Part of a small language model's weights: untied embeddings, 137M tokens.
Each number is 128 + 32 x the weight over its row's rms, rounded and kept within 0 to 255. Layers, rows and columns count from 0. The size above them is the row's rms in percent of the matrix's.

# layer 2 MLP down, 96x256, rms 0.288, rows 86-95, columns 64-127
size [108  99  98 112  90  92  92  96 109 105]
[[162 163 111 136 178 132 150  94  84 123  89 207 131 181 102 165 135 131 159 120 103 125 180 110 120  93 130 188 141 135 109 114 110 108 154  71 105 122 126 109 115 129 134 106 122  77  73 146  97  94 144 116 138 165 121 146 130 146 132  86 173 115 137 124]
 [141  88 176 187  94  94 156 121 144 167  49 162  48 121 118  35  91 140 117 172 132  89  95 142 134 186 153  78 169 176 124 113 127  89 150 156 108  80 103 115  43 119 142 112 148 136 141  99  81 161 136 125  79  91  50 108 116 124  79 138 196 151 137 147]
 [ 97 178 182 117 121 184 136 133 166 172  81 181 114 136 168 134 105  84 177 111 133 128  96 134 131 156 160 108 134 147 155 132 208 138 109 148 137 135 143 136 142 173 173  99 165 143 171 110 166 159 110 145 105 149 112 108 212 129 125 107 102 161  95 187]
 [141  86 140  79 126  76 101  84  75 156 106 108 119 169 123 130  92 100 118 121 116 169  47 121 147 139 137 128 125 156 209 176 134 133 126 135 106 125 159 125 116 147 101  94 162 139  94  98  98 178 126 146 125  76 151 112 111 121 113  81 140 113 106  58]
 [138 136 164 105 138 165 112 169  90  42 181  89 130  97  73 102 105 130 132 120 169 127 171 142 112  93  93 105 136  95 121 144 127 164 143 150  54 148 106 167 110 120 127  75 116 116  95 124 107 139 154  84  76  97 114 103 136  74 110  78 114 134 120 203]
 [ 89 164 133 125 195 143 149 114 178 172 127 140 112 139 181 185 104 174 121 144 132 149  94  63 106 130  93 104 125  96 132 137  96  82  74 144  96 157 136 175 125 120 133 126 127 199  93 120 108 142 142 126 121 206 123 130 216 203 102 101 135 135 143 146]
 [ 93 157 110  91 108  87 139 128 140  98 207 145 116 115 133 195 151 156 111 170 139  83 178 116  81  74  97 128 130 105 103 155 114 108 110  88 120 135 112 141 150 134 143  99 130 191 137 115 119  97 135 160 121 122 160 151  86 113 146  78   7 127  97 131]
 [ 62 108 103 148  97  77 190  97 120 116 147 147  90 151 105 125 168 121 142  87 156 117 176  97  92  92  73 126  78 111  86 132 115  48 171 109 112 119 173 150 137 106  96 123  80  93  84 132 124  99 102  75 132 101 107 103 116 134  92  81 143 181 170 189]
 [ 92 114 181 111 149 182  71 160  52  94  55  91 139  74 115  93 148 104  83 120 119 139  63 118 108 108 134  55 116 153 156 123 167 139 129 196 121 156 133 144 113 118  73 139 118 139  69 149 154 192 113  95 175 137 118 113 124 135 148 128  75 102 118 121]
 [100 165 157 148 130 149  72 113 205 148 200 151 152  95 111 108 182 107 128 145 132  78 124  59 162  98 159 130 128 172 135  84 131  68 128 116  94 115 123 204  43 131 119  92 117 105 159 112 164 130 122 134 130 144 195 131 183 185 139 152  97 129 138 105]]